config = dict(
    num_hidden_layers=13,
    hidden_size=128,
    num_attention_heads=2,
    num_key_value_heads=1,
    head_dim=64,
    intermediate_size=1024,
    vocab_size=1422,
    hidden_act='relu',
    norm='rmsnorm',
    norm_place='pre',
    norm_eps=1e-06,
    positions='rope',
    rope_theta=10000.0,
    rope_fraction=1.0,
    qk_norm=False,
    attn_scale=0.125,
    bias='none',
    tie_word_embeddings=False,
    parallel_block=False,
    init='normal',
    init_std_qkv=0.0442,
    init_std_o=0.0442,
    init_std_up=0.0442,
    init_std_down=0.0,
    optimizer='muon',
    learning_rate=0.00927,
    lr_mult_down=1.5,
    beta1=0.95,
    lr_head=0.00479,
    max_grad_norm=1.0,
    warmup_steps=200,
    schedule='wsd',
    decay_fraction=0.834,
    decay_shape='pow',
    final_lr_fraction=0.0,
    batch_tokens=8192,
    max_seq_len=256,
    doc_mask=True,
    train_tokens=96040000,
    max_steps=11724,
    dataset='wikipedia_en',
)
Each number is 500 + 25 x the weight over the matrix's rms, rounded and kept within 0 to 999. Layers, rows and columns count from 0. Numbers have three digits each.

# down: layer 4 MLP down (transposed), 1024x128, rms 0.183, rows 496-595, columns 0-63
# up: layer 4 MLP up, 1024x128, rms 0.347, rows 497-596, columns 0-63
down496:499536527484445467495527492489482482495485514534476521496483477511496514497483501497541523476503513505499504504495483480491501451528488493502457510509528511518510506465460535513511485538485512
up497:453474538516505464512500508522477473511478486492493511493477448486517495503508490498499465462465500527510495493490489517522482508531494506489495521510488496523480507520484547449512510519513520
down497:473503541527467508468494517505481454480486498515523501510503502509523501445460505505522479488537488503476471499491503479506543515475548512549488483499501485485523494526494511533498534503503475
up498:448489454514462478498487513495483497538508506536498470475415484448511512513496496521472509493542452504497507466479499442533504559540469518502524492470534532532555467516522443497482515511466476
down498:493500509484522476497557566528513487542485465463558537553557493498485464496489516515466523521465527516478460510592498492478502500513494528508485508463516450507483476482466505546499490490474492
up499:519527456467489485509506531521469522519522531527513510498515483485515504487471501494513522464487504473525505489499503535486504503488513499479499504509476519481531524514508462484484480490489501
down499:494475486504533482502504500521480518482516491499480516512508505482504511501492519499487499463485476500521492456521484498501495497502509487511487491501508513533476464508514536510513510510480510
up500:497520498516473537495541494478472502495487486484494477482514442509490501476481493487486519500499492472512528434519528479483497518501484492491514493520504502458476486504518469463484471486546540
down500:512463470516499504438539515524492489529541496502515494510482501505507504513497517511485462527445508466496506512495546501529535477538459506511485497525502520497487484502498476506476516471485473
up501:536479489478508489525521519487491521479524538561514505537500502466497485499494535548509533466494504470485501511501497512484484497542534490488484460486516487522514508501486489513514472556507512
down501:480481501516471511519496504507506511528532536489549523472513494520463495484497500528519522475510498520465552509496464511472497498449491466509552511466520509497532479505457527516494565517480523
up502:545474516473517469475499482515496455474493503521509466485526502484490461486493495485504541532542472515518489483507509499524475494489485484547560482495493474515454510503478461490495459490516496
down502:532531486506481540557485513494507493458495472477450538500510488502498509493507496527477519475498504516540461507529478521484500494504489485459503435508522479461482551499509510500469480492503480
up503:497512511512502461524495533533490568504481492453504504498514488495524504486553516442564501471549480523463477517480502477518550476494491549485466523497495500501491525493481496487515475500528571
down503:463508513510527465501507489516486509496505478456497527509507471470492430503508550452501527498497515481552479501497510479463522533453498488472500542473537472488526459445523471503495492545488486
up504:537504495502528553547471455482488519537492485471534506511520525506489503494513497517538529479517434477488506508506520498516493486484479545482528505453500486479505507495474488455503539502503475
down504:514474447489470489477483526432513511485476506509485502466487515496469423498517537502476463455498480514519489528523524543467490549457509512458525496492526501510483537501506493503477498514539531
up505:508551524494454536486544525505450488468513531481546454534478506487476462555563549496503524513495451491505485543533480503521459469504494508487517491494508471478479483501500504485456471507474513
down505:528430469482493533508525501578530492459526527528494499507466489508481511453479463527473481489475517494534559524474491476454496484493487473509504510488544512507498461512505493522542494513495486
up506:494492505514538514486483517495510487465449521539514461507511516465531477482507502543528530506480509467502503507516515499515512492471525423523519493482464481502518472479469527500526490496479499
down506:506538526510542517501488490516502503543501499547497517523508491522493476471459482464474525507506493469502478481523495502471521518496516497510525531486477462516457532504461465538463521506486531
up507:522507458518508518463441505562486512500455553535471500542513464487505467486466489505522506494530478471505558492468532538516461492460522536491506485471492489502473504485538520518511522437509523
down507:516497499495491481516541539509496516514538549459514478523452532485475498504477558537484452465520477530427518528523457482483504473457493515481437459520510492541571476517541467493464484518493560
up508:512501516487468490500493479490502485496512483472511528505503493484513488519542499477491511537523508508513514494482523510510500477530506492503491499468474500509480507503501518511513519501483534
down508:497489526535509517490521505508474526488534470516506478513473512498471505494495482533512486500484500505505512498505540487491484522483529521484511524512502482468506537476506504524504514474509498
up509:514536477481535489528541482531487511501521493513479500497460514487500522514505478487459481499509517494516525511481535507541512490528505468524499488526498501501496521450498458489521461501514531
down509:530481484529460478485522475491523495476543500498489543503523505528506505512471489517530502453511533489507486496512491499465464515511476524506519504498503507496506470493488532488490490501506480
up510:490538508457482516495491507557483484492502495529524526481525509482447502498478531502493494532493517499468468520466503490484515527479536530486486530474478470444508498484528482508499525501508534
down510:511540470478550503493537546512501480515494510544528523495519495479489505494448503496511510508481496520495467526486512484492496474476514540521523533530506427463496533465514459488461554483531545
up511:516503470470477488521502499530478524483480552524455527534476510531499511514551501501525506529481489504460537493540506476513521450547489558492480452491509457497495531571464503477531482526513481
down511:473530485510511488525516549474490515493551472478549480481456504510495492503460506508476539451483480480508469528488468488482502534486512484510499517529479505489471481405524500534471466446489539
up512:494473488506516494482486487502477492517479481485487498514525491459526507493520498514529516507517494484484496524512510493496505477532487498496534475496490472502498486481505496494510487513509522
down512:467476496524490465485476504501477533479480511470490492505508497502500484474497490509504501498536525486528476503488500469462525486509505528485497526502476479505517485484477496512514547478514508
up513:481490477492510490498488498511499485513500515517506499492502475507461497506508508500511499498491505496498505504495485518519518488505490491500507496514494500502495510500489494496490505512484487
down513:501511482484507484492487501513500480532505509532498491513486494485506511503512502504499482510499508497501508480495509496477505477512486506480504494508493511492491479503500495503512507482508493
up514:477517503526502506548500479531521551556503514494512510488489550467455487495434512528499513489468522557493539510551545547498518481497481470531460534502460513493466513482504425508519481542480505
down514:486466502536494512481483499515511492482501544490535556515526485494539485505518496483519577528487501501491478476510462540461505472516508496484536527499500500538541503486471494475490526472490504
up515:493503514496506494466486507470505528531547519472479541501452506494505441539455493515484518522549517491475530491473509533479501452503518530469487469520484439527493487498502483482562476539519527
down515:492454495467503465441492466476515450485465465530500515479498425407514518502491463493510504523474510500516526513515571479451433464528512476514499586527563521500482484438518553503502480463493495
up516:443479561509510534491510513540476517537505515472486492523492509496452507515501520495484489487499491533514467504526485512471498503467480512506457485438446499475503492480533503487532504459540465
down516:478465495487514520528484514437488480482528556499511489503487530487449533505539535483469493483530462501545469524524478493496493470499494528512452499546513437520497481512529539501467522504515442
up517:548511502500522535507511509544466509473471488530483485492520475518570520502485539495540515542478521453497482533552498507513494455545501497518492491488517487496509480475492488502505492511500493
down517:525559459514470473468487505515518495534509499547486531473539473463515544504503527491486486485470501548493500501496476510509502449475519482511497524479513526481487497520482533500511445463524492
up518:511468522508533521502472549461473501523491506498492485500527500496514429501516465499489507485508488485485490484511536506484478491522563460503500526500515526467523526482559495511530491474520516
down518:493507454493507443480509472491504498479477499514483496484491475495471495541493508490537519505499501478484521468528458464510524503494498510476466511476481542458529495523496491476504510508491503
up519:505477532530518474504509471486519506446496469518534503469498518460458497541450480518495506557471531451557498477573525479505523483499495507491452468462466508483547483476550500497530470485525528
down519:511531476522504500483508523492490467522492532540514500527488469564497507533511447479496498530516458528507474550529480478502499478507528506491532558547533494479510479508494525512505520507518542
up520:476539523495470535493506480454476542498508529449465497479528465439467502519495496516462530496536519481547482495518512471460520448506550554521482503509457549509462497431471495493527532515480486
down520:468468484556477547469491535500487501545496493466490500461492509486511517500530492514514540529480530447517486479515430476501504554499482495527485476505506501485503522490522500501514527484544529
up521:494527480514504493507523492507529520514529502488491531512488526499466509506490485485500502525507499478501514467502512507491491486506490502520516464491497486506475482487473530500513516520471485
down521:489529484544511471475483507487516492497529520519529500499489474478534494496479453498509517530495512487509506483477512502496508504490519484481509504526521489485500492511477496479503487497483470
up522:471544521475523526475492526474513479496523522435525521505476467520481480514520500480508522527482505520476531550495497500530554485483513526467493521481455524516537527522463524487537454494518483
down522:499429486517521485441489516484523496502488541530486506476507516498485534504477503514559511476480536553535558481463527523495465508535500484532497526505520481448494485504492505499494521500473464
up523:459474473481487485486524534502507505485459451528504467489545520486471465493502503488507503528457503479503487528468529500461515516532453520437463489483467497527488451472452514446549460491503497
down523:519468540513498479515493515463512426532465563546518511505526519510518528506495511499499447471500489485516516488488492485485467469475512531512535519489526485545537506529550510510516497502476498
up524:514484534521506521512509501490539511486521497508477538483519514505513508486472478498489532505568525545491530536478491512507492540513514516504491492491522486478526516489527524443467453453487522
down524:502461512492500510522493506497494537468484489491495535547490516554477478499497476476527513490530526562521455466501510523508503541466495479457467488503504482471509520535482516507490480468465501
up525:442520516484472535530530515450487531543495475488487506487540508509521501487488501493514508459495512510522504500494507531483499517471518515511495530529480483485452488515505489492498491482491494
down525:470504503512534506491472515499456522595501509514507456456547477535470490462504520511498529447489502508506467557489503511504486492505523552480490491497481530444524505477477504505508436480514495
up526:494543493499507511518503488497500502496511460518503523510483483493495521497475498497515509504497496500509477470504508500511498509509499508508491507479492476493472504503495490530516495501520495
down526:482482503510502501499527502479491468486523522511482484525525473496497499524502478471503496528491505496484504491507496490495481515518510496491487475498491507491499504487483511492502495507522509
up527:501505495526520483500525498508513444491483502480502537492510548509531505489505520494486474532499522488454505466538466518493467495562507499470484498525490510489471497507540509518571504520483480
down527:522485459482496480532512492507504496497496491541444529502479519534480520494501490503488546483458525498484525490485474496480496513483503499466513473524478487462489499484496536488474526488539515
up528:537473495484466488476510518516483491500485496482481501511563487486508467458468551531512485483486456492505458507466503476487489489499548489483442478437467473555521431488490520462497438508459438
down528:473509509525466540510505527466503477486515523497521478491504512559541498532487530509522533504542508501496463496506532491458467514549472496468497507541505525522502465493449515526522561455470486
up529:494497498511492479512501508506496492499489488487500514490488490503505501502507502483509504516492507509517497509485488490501506512501510508508530496501512497500493491494496502503505507514508501
down529:506516500488499494503491495501507491493498486491508499502491482489497491497491529498502502503505496495515501503501505503500503508505488505528496498500499483483519510499496508499498513496513491
up530:503513459532480477502491474525462490519535468486489480494524511492478483500531500518525489513493492488463495490466493475478509488514504486516480479490465517484522488514463512460539526508511469
down530:496483540524532473507530475511466475458482489460509482485461536485491482497482496494473485454480517533524496529518523491476487478509490513540478504521479502504542540526486512474461480500485531
up531:473466549499503465491540472463512443539444484497507509509510517482523495448536486515536521477516464504533464469523512517507524501488570470533489524492509527494487488506496522529503491489494490
down531:512512520505555525485503495551512485535511513512476512508454493516491480461559495569520474528517502494487494523473531494487468465502525496533513466463495520528486422496482471497516508510434510
up532:493499543492494479527493480558470530484519445445459512507495479491475546478508523453488522493496528486447510503538544474466483483479487482510485505517550537515480520503516483528480524490528473
down532:513494542461509484493497507507489504548517484505449437495471522499478484482529517495511512525461496500476512487518521493437483470482512532496509511515490526527458525484484480497474522511524467
up533:490491470503526524503505487472500455496495490499508507485442507493519519509491512473512513495514521477476493506503498529499496475523477478479508475500506509490490470508502492510492471479512493
down533:498506479490488516501525462498540505501501486511512510524509487520488475512533528478475520535481510507512501519492539490484515492475476483481483514538473530514499518523492533497535461499495510
up534:474510504490513509496488539490506522487491524504523500484486531514495511488484527439531468475483515516503502546491526489487461465481492489512490485473484489510491514526506471506471499534491504
down534:548497523476483492506496453499493456528505497506493511511493471517501470489509496546511530491480497462509501506474479497483534509512491505479506491487492515482514492495478501502491502475493502
up535:517491568508471515483527542459503544497485448487476498492513557503495532490506484517537485471525492505467446478526473466484561509551523537508497540510485498485461498528541517498513504527475492
down535:532485535505511500494494470493548485484477488548479514484551526495453515533473504522495483484490542504512486484458529491486515477510494544465508539509467476501476499513541457490474531494444526
up536:499500500489502501498493501505504499509502502497497505492508500494497508498504500502497493505505510497498501511503494503503500503505495504513510492504502493507500495499502496499510491505504497
down536:500502502505502505500498500501508500498496492496506502502495500508506504507497502504496499494509504503508500500500507498497503502502494497512506500499505503500502498498498494504499495508502498
up537:527506542504490515504482516491494496473514537506532502493493461543454481514514486488501531488539506512486508509501503519489471495530540546489479527472486480483484506513526499482540519527507521
down537:490539510501516501487485478528477487524529480535522497551503505535465493495512511503491518528503511532480496515501504466490502497534510489496495535498516519506496478511480471525503501491516498
up538:496508482500484529534502497484521528496490517504508470498488505489500475513510488499497501504504510476497480489540484518496519494511528544512469503466530503488497479521491476498501533523516486
down538:501484508477506477497513508509494489489504515523514512509545516490493489498492514489518510505520485502503503517517479498490505507497505499502495538518503493504498503513505501451492513501497493
up539:497503498487504439524480497508530503479508496497514499513494507480495496497460506482467508515496452497491483492477503474507508513482471498445505494511479504509502511501528495502485516521523498
down539:499530504504537491499516474452539511514487507496509486481484474477528499478498465505476481488511511491542476501486512463495438483470532469501477513529487501549528508528502495513521495491470520
up540:447547513499535498529514539469501473490505493534504476522507495492493480500516494480491521509518500479489530468504526487469533497513509490491518496475509490492536534484500514567502498492502472
down540:509492524498507520505490460483478505545535536558527501498454523505504544500496489492491495487473535512482542506469513493493515528481468490481515528482516449520484463508507518484498506520488476
up541:545503551462508509505540480507529507547487506515512575512547530525552504448476495475494555527490510489466464537518529481512439475573510512526506541471498543435544534502470473500506578527536526
down541:472474463506530485512511515479507526512456549499493470536523513484511474474459452489519450455532469521435469517485470495464473453515557539526505495505490504496482517524520480477493486456414482
up542:493510480525553483504475503496517531487510453521511455494454531472487492532486495454514560450487492510493466506477527501524466512524551461496500515546519554530520488474505503495476492499472505
down542:489474498495493473507463485448505508513459516547513498482496503498538475506505516497521506440478512520494460470446459475527528490506501481437471504521496530518494498506505525508519493485497495
up543:527508505471527497527487487503491489439509489497472531523505498488444509496488430511471489502496509466509476474513513485536470518527508528489521499473454495534480493490475514497498506484499505
down543:462454476569509533496525461523484523487518504484500486491483514524507520500494523490477519484479513485474540481473494502508462534490474457523487539514499481467461509503498504505519495551466485
up544:483537519518492485526507554491533490505464496491515508507479509470485505504486479483456480541510534474530557497513529530474496486510458509532474495489545547499521493501512495510519479463453490
down544:504516534518496491513523493466550529503491506510474475460549528471496572489477526530524489476483506503486504459452499496471508478450530490521489529517544524470497507477515498514522470503522479
up545:523532495531505479518533481485488505518463508524492518495500485487482510502492487510523482508508511501491488517484508520526487516497471520511498476499502514507494503509503492494481497482498479
down545:541512522514509489488505497496496500474477508554518522469492492503493507484507477512512498524502476545496480496510544496517504491474482500498517511509472478467497516499452476500461522488494497
up546:445460504460497433548543520483471474507500525547510512526466460518525507517510468511505508511484496495506521461517520499540514483462506483480599490543507505518474509480501491510489505523482475
down546:513518520509496524463494522507468488546500525531501551499442518478557488507534445519472534531465485530503532500520507476500534477471453501527502476509458471531526480541527468497533501557509490
up547:541465472452490511493528524507521516565537459521487506491513490501463457438486469511531511520519489482520495515517471474484582560552547456494519540510527520487530443500462508491516516477525477
down547:543509549495533504514525473463474542474489507577487543507538461464527488540525445560514521430466534518476555524518540467484480465514508529510504489455487508464549477472462508479488531532499511
up548:490492507467512475510505467531471484480502502538511514494488532539450533482492503473507505489473525490507482522493480489510498523492516509485483516507485531474516494504459530504490517512511498
down548:528496521521485494487483526488499533528524471499513472540492483474495516519516496528502486483523498515526527490495512511492518511480480483489478519519553480518496524499487483503505514505486498
up549:528506528496520472465520528512468484535503529459538517480444533523492475495506489469471468470522530510473497481485492523488471480533455489502505479486496492498508501507506501488520467478484473
down549:511469467513518488480472495483557523563464500495542500494452539474448491534466539477531510480505537483500504519536544516515504501503483489519463518463474542466514497502493461529532493496508480
up550:481457546490484490494491495517477503471471531486484430516539491479505524515506516498493480483512488471497474506491504515433521494500482483505518513497513497520488529499508472499499467486488505
down550:505485466519515538472528495423507530518472503493468510481501494460487538537494498500534490510525521485478505523528446462487503482522494499473528462497485460500503469526489484482501526487497505
up551:514506517511520506500526491474491474485504482507514494491471490504497517459490454463487502487498486504481469493504510468510481506541500475511482465460527514529470508490483529500483505510538516
down551:492509512519502534450508504521478499512506493500522535502492492520500489496509475441497493472526496499500514517465502458473497479485518483475464500487517516507526504488510505520541498474465528
up552:482504508497504510519475527505501505493514511510492488499499494524489499522504490492460525532501521474488495486497515481485498510523473486518511499527453520485491479476457494499468498500511496
down552:475499499510484474498497512482494510506535521493497504496515509505497516522480527517514509522504491476493474507479527509539515484513537481508511490469470487504505508471446503494492500519500512
up553:501476507480459505482513510525510501526496481493471509492516511453492521454484483518486458482468488510514511495520491498482512516531495524488496476499493510469516506469514489511473477476550518
down553:530499470535499525513508487525507505505501489509508550547493495518473472531498537479500460521471477519518493518491534498474496530501537504503533514518486523518495492489490490501497537515479499
up554:461523480496523496520538469479503512476478460518518467492529495468489516500508533478522513523505489506504455530511488505515549520475459484471538536514475509519494492494518482480502509446513489
down554:482523470515463535488513485468514535463491497503490503510533517502494508535518477469519458521483460477511476524536508526480480494486514510508496475494496512479510495523540507503513504507451509
up555:517513519534488521469490478507488477471499536498488504526497496474468513502467521479508512488505532497511537506504496537521515507489514513508498511506469483485486520497510506499506477492466478
down555:507532463474479524536504503508510507554498500474526481475487501514479505502479482490514500501462513484528481519521511495511520516502514498480494510492484475515489452479473474481505510518517499
up556:506539500464506498499493539436540487503495466480487464514494502541564504458512490512464492480521501462509479566502469546424455497522499487428502477509538458520483509493550539492486522529478474
down556:448442532474468505499487432496535488534488545594505534498516544500475487482511505471512520521526531551486495519525493503500476472462454505517505494514512500464506498527518492518476509506462506
up557:483491557493519522540555564448437506469506477565473515481488450452493549473541479548483494535476478503459506459564503521543487523529496496523472515534459505526547488567561530456472442599489534
down557:485480459499510472470461474560493499435525515488563505506496492549482525454500432500487470490492482499515491547537507513502529490538500506529484524476490498503547516481439519473536492468451484
up558:506501521509543515524520488516491518481484523502482500480471466504510455543484518515519508518473492492497478522531494451548522505484557478538501498491522485493499522494519531531517505522543520
down558:471501511502529505511501489468508525513507528496476481486520493507484508477465502532488514497493467513474531509499522535498480472508466493472552505487478522481464459508499493474476495500491521
up559:522501521479487447472513501453483523516516488494463482448539505508496517509501573502470497478455481524493480526556489457503492493482466450503498459512566458523492510499504498521486522508531486
down559:508465458482478520552511507499536521544478525522530469445513497471502485489521496471528498499509480561509462534501512522488512538490477450507505438463493529507485469436523514501474518451525510
up560:513528521535511535538477478523547524504516466504549497479501505477465539488515496514561521514559466462503465479493525466531434487472479525488493486499473489493484519511481565555506511541466561
down560:506442495457524482492501449465465496489545496464543517491486485487519511512464528490475498529516489527501526520451515473470491475493502444485527505501495465489572509500508506489477493486531480
up561:470494494450542538515495490508446438555477501520507459478521542528506552444474459515515552443533453503539521458494515521495492484468483528485503490455522588455486511469440504532513472514460526
down561:522498480506480523423513452497517498464513501520492526536448508507511530485449469467467527463478544503510509504452464502445513516490578482509487544499523444539475468490503490500494514438480510
up562:472524482516464467515466511476480494526536550535500503487463482462504527443480493485506511454503499479533526505469488482548533466509489540512446474509488484462499542474475479533515486564499447
down562:532491453561456501514473524475506493490509512522497458512523465471512489505465470466494480505528487475498487516505519444507551488460510541479496493494544551457511537511512523497533510523499500
up563:548526508535497510505505514492494499500527508495527524500490500504487499499488480517473517509542510533483475498528498494516507483512484474535505500476480547463463520478495464508491487488505450
down563:464459512484515522500527504477453481531505472480520533539488506507487498538476548493514521557526495489483450495499523500482499477500501535531519522457484530476476477480492477493469466510508492
up564:535502505515507516509460481530450489508533476540500488474451493515494470473516499486499528488505512471454526536493539530490512500506579498498496477517497503484496514497501503494489499493486467
down564:525496493482519539520492510503487526551535471527540504521493462500480460499479448507461514501495438481472455499498504447484476505532472514504484438503485468440523486517532533476503521503514464
up565:487511505505508499487491478514505506501506498504501498502511503512514483504497512505507488500497508505497482492474488485501502488475488503495489493505496506491502495516485492499499497503510505
down565:485496503496496500487505505505494499481499499506493493498491505503505515495481500504499520491508506484504497499491515479504503498490503490492484490495492493503500499493493501513497506497493501
up566:443514505472529460508522529513491449477506528493476510473484514537477518526510490528492519475470496462462509478481495513484510495503515495478512493460469489479551490496449499506541494519542489
down566:506469485474503513501522474456487512459505459489489503530516491495504503518504454466504476521492529499518508518522522491513448536535485505528494513481500515514482510500498508500497481481475502
up567:450493487497480485506481495456541509488521496550481495512484521497484537466480514495493504487454515507437477470528496476485494475515491506535520464514499502470462489470474465465486546446515508
down567:515537480483521496474494561524541505503515508533535503523553446471554465455540513526476443506499495518485480502508519537398510516483554449525514471494543448448495541539510518492463515500522503
up568:468503537505472467522522481509517463496532541504520490506525480477473488512536496513502492509499515504491485463511464473510473500506484528467530498479540517509501476477488513504503459458517488
down568:545517497492507511490477529506517491483525506475506476493505521510525493548499544502504512469496494471509467439460544490468525489512453493474526493497539464476465512491536516518484510517509502
up569:504494480527543471484546526470455471545531504542521545420502500480512497491476512560506535522503509480453476501492513535519565491508508488530508509541499466449492512488452557454499500480529539
down569:491505505474491499475505485426498487460534468487496507518531455489464480485442477527537463484502549415533465486492459491484521508505527479513453532508515531515498444487462479482487461477518491
up570:486531497491493516486502529509485477475507535486512508495520486513487517523473496499512512513493487486488489508516507506485514474485499497509490486494515518529489511522516496497510481488495511
down570:508498495485530483505479487497505478501492493522488502487503525511506504504511487499486498512499499501503490491495497525504507509501497500487524521492497491523500498492503519520490507503509515
up571:516494513522498505491498514475512518529500505493501439510521504491509495502473502513498514487500515474505498468534522497506485505491504534503490511528530497483480526508462476497477479526492469
down571:494520532518482505514465501515508490543462494530522528488481486533493481465520494498496520509506476509492497510477532498532484496456533518498505498511533498531510521482504488500473533490475503
up572:493507492494500517483505507483500518511524480517501492473519491496497501492485486489501507508520494541498481479525505521495504504513500518529492490481478538501502498486495485487505493481506483
down572:506509490507547490446526532472509512503523459497515460497478478525499518493493519480489505489529506504492504497501503496482534493526522489523508516497473522497504486507467509472492517515511456
up573:509455492494506495474488533511509518493442503491528455529501466481509472515462504526516487492494529470488502503515463501520505514475494474531446460452457539482515489497509482511533509544502509
down573:518476472506501493491481466516514501503481522569558476523547473481537488477457493497533527481495527538550519516529485499485453528465534475472469461511483518508509535495510490499471537514508501
up574:514531526482474454545477475495522512476504533497477453504491522518523491514517520504522503511504507491527508521493481512538538477527511516508552485483515492500514505491535512489515491510468504
down574:517523479493487522469496506564500520532523495519477477505502496500520507492487480482455500489500537480538499499516500483461485492530474452475475493532503502499509455503524464493512505500485516
up575:574496485550537491466477493508451486491496515443531499498461482501502510494475474481514435473486473454498498503505510525489507518505496492541528523482540553492520492452495483459485516498531552
down575:480511477489540533495529534548484506473506494468463496519502481492437543520563471521500482554483527495474517502503476502486517489541475433539466517505454528478532500553478477503493502469523499
up576:506507520479499506494472499497496488481509501498488504487513499488495499523502530491499483497499471497552483479509460490485508484507487485507502504520487517517514527497507484507509521521511506
down576:511473492501491491495515483501501519511507506503510518537514489479506523490511493507522482518529507488487503485517511490481528485460531485507466522519496517520532485510495498485507500487526487
up577:499533522487523490503519510527507516498471522496509482494489532494480517506505517501514448514498509519513509492525520522493476534454487495479522508461461500521492485500513481417521546482527448
down577:534479496534474466480516455504467481526543500573481506508464490470528510466542515524478529470509457505466528491512527482491507479460545502505490559513523507524507511479501519500462498504481506
up578:481522509489466516512486516511539468515450514481517474472464493517486473516498488497530487452464507480456489526496514479489496473522500508492485494507542499484500510486492495522462525467526488
down578:473501450500504485494503475495485479488500516506523529495515448501502512515506472492512536488490480514534537487535483520477506500507486504468515482493532481475501487516499481516472458523513525
up579:507490509468511502465503539498526472496473501524537477493462526488474505531471490511548493468534541491511464478516532476510482564520473464515480484512514491511490544526440517540500529501477529
down579:513460495467549505467491472524506467551462482516507504537462511505481505514493486526458498462511520507523491507503467500475529523534442500482486493552519516482491517531474515452452513461489493
up580:518490520510517556501530531475491506491468474470507550453519508494524511469491523505522535513464476473479520510518503524510514494501499499482521515491487488465497521420495476546511493489509487
down580:483506537505517477559491476524521545494502511566495508493504522441530502500527498503486460558484482530534484517554491487496525464523454484528498532526469486458516491488519515518513522480479518
up581:495501471520481516523485498466470472579500470540472503510479484456519499543470478444487489511500426474505518466521494527504511475510518506542489438467497511501469484519475469551474476541532432
down581:448465468530453534550528483459553526480497471579500471478475503488458466508507478476474508487516498527524402539501514484498489481487457581539486545491521491510487492486471527514498517491494464
up582:504522463499495534523492453509538490513465484520554519504491476448449540506467518483486516518475477540460464502496511503542521517480490528493483408510500542485555454477507452487570525478495461
down582:479519493503520489459464539478481497491523518558511519521468528489556506516500534465495507462501493499534536510446454490561467489512490488492474508554488536495475487525541521497511523529510474
up583:500512462512524482489496478490499525512537516503484585434508478473517472499459536502479518551537474470447509527473485547495502456499488500482462495524440527473488579478553473497563539539485489
down583:490513528482481540462524462521479539546497538467477471537510437513468511551507531521519468532554479488504475543496474504522509397450543503472523527552518514569547551534516486528503504492516477
up584:494492511482513461478474486492502498505471474488517490543477512516512509517504513507502485469501497501494471480510499469493502485480485537478533515507511524506513504479501518499524522501502501
down584:510518509509499465463496491504510513502496505512518492502488493527522503517502489525479512483512548502496494491479492483509507497496487479518481478504508477494505515507496520503498491511511523
up585:451498517491483517477517497478544477520538529525500501518547514456487524522532469521505538522490474502510542478499465507469476476526505514545534471485507499519526497479501475458508511495509487
down585:536515502478529496521498477490446534475547471537506518496503515498464499489529512483503470463483492494498481511450499517537518498526478522503511500502513426518511495489502542502491516471513505
up586:486478499551558467496488531503461514545503461494552519510503469486483506507447516481522499470566432459542497492514536508518489492508506505541480490519482471542451513508525466480452473499519486
down586:536484460467450486517487509505543455520463565452482512522523484510540491522538499485504489479496506512496496546457490491504525471490519484477502497492504474528519491474551529506495469504512508
up587:519511505476495503466535511514477482426513505478490498460512472498525467504526513480539452511508494473491493484486540470500491516547516474502490499505489494506481549480550511521475485524499514
down587:494489474499457453492475431510518515494503517514486493474503482515497484496513487530525437526508520516475478493489478483455509493472545526481470509462510485460508495500542533505486490502460494
up588:507445495478481493514484516537484501504454493510590454487471484487586465476498511505504482552476505497478508467461530504487520524555466522508483514490460519448524508482513481447513504509508530
down588:459505477456535512503524530526514547511497511483572521487481475504458534480452495544525512499501501525484514495527525507499549527518504524459527517549551498500539489481527488502571493516502465
up589:495529479508509478508511483533453511484522527504439510503549506487501507540515445458535492481482509488468477520492492515526479503423472530508450502481479507485512541467482547527499487483511548
down589:508500502455491540482491500509520488498487484497455503501494479479472478552508522493482506499511490473526491485476499508492475519518563499505505458512525533532488503491475461502471524491543515
up590:501507513537509512480515484523496470503517502519494498470497516544485488498498483486464532498504445528477498515485485532501485539493560540460506492491528516493516513516475488519501490483502467
down590:506470531478492489475495485515496509476500512496502539504483520472507490514480527549505443462523479492538531510494489502515518488478488511483487496503486503483485535510527515481510524506533434
up591:518478508456468439526538507512427502529522462470472563489483495537473528490468515530480455508518504542491480484460446439547439508559487489507526502525526470435484535466447482510457524489564540
down591:468529502524517469471506483492559452547491468482475503528517501535468495497518477462550471539553491504475470517526483468469522491533447509520544460505493488516461481539495495513498456505456524
up592:523489501509534509519514514469509517549457474541533477460461528447562527524464510498461512458452514491495511522491512510491501461512490501502482527487527530510487532509481483500544501475482500
down592:554504477539500473470481542474486463488496496548550499510508540476468491473465540523482511498475472498476535487484502496496513484500510521499523549491484507483492493507521514489502504518514455
up593:503498502532505506492482514459501491547499473508482492537512539430496497559470518486495441498501497519506532486529499556492501487478513490488531469489492455448535463491457491515518443493483491
down593:509529499487473474572485475482474501478471520487471509504529493516474478478507557544509464454470494512476488528495538515484471478520521519556497492503468512462498499516491498529471514500497517
up594:475451544469509411507555523468503517457473557496497448486495488523540475490527507458490516517514493534582475504472529488449517541492504474519478501492484526439511477493471458518494543484506488
down594:503506494483478492486458466458484493510515465537509553524502494517482520515431476506507456457468497475512513505487521547538512537509502498529488480467514425525553471523459526521478461484475506
up595:490519515491481540518498460504472508502556524480465477518501515523486499463526461496545539530492479523462515551497497494515509507500474510484450510478513436519498460485514492501517451478502505
down595:487535488489509528504484460511515500501488440517486493443504529516513503494502470500462516521445546494515504553506479489489469544514517491542513476482533476521501499463490490491489492488529554
up596:497518475522509514510492517498522500517458509484495501506499506503506495502483505493500493476497461497500502520495497520503488510500522488499515492510512490501476459480480504518504511538502485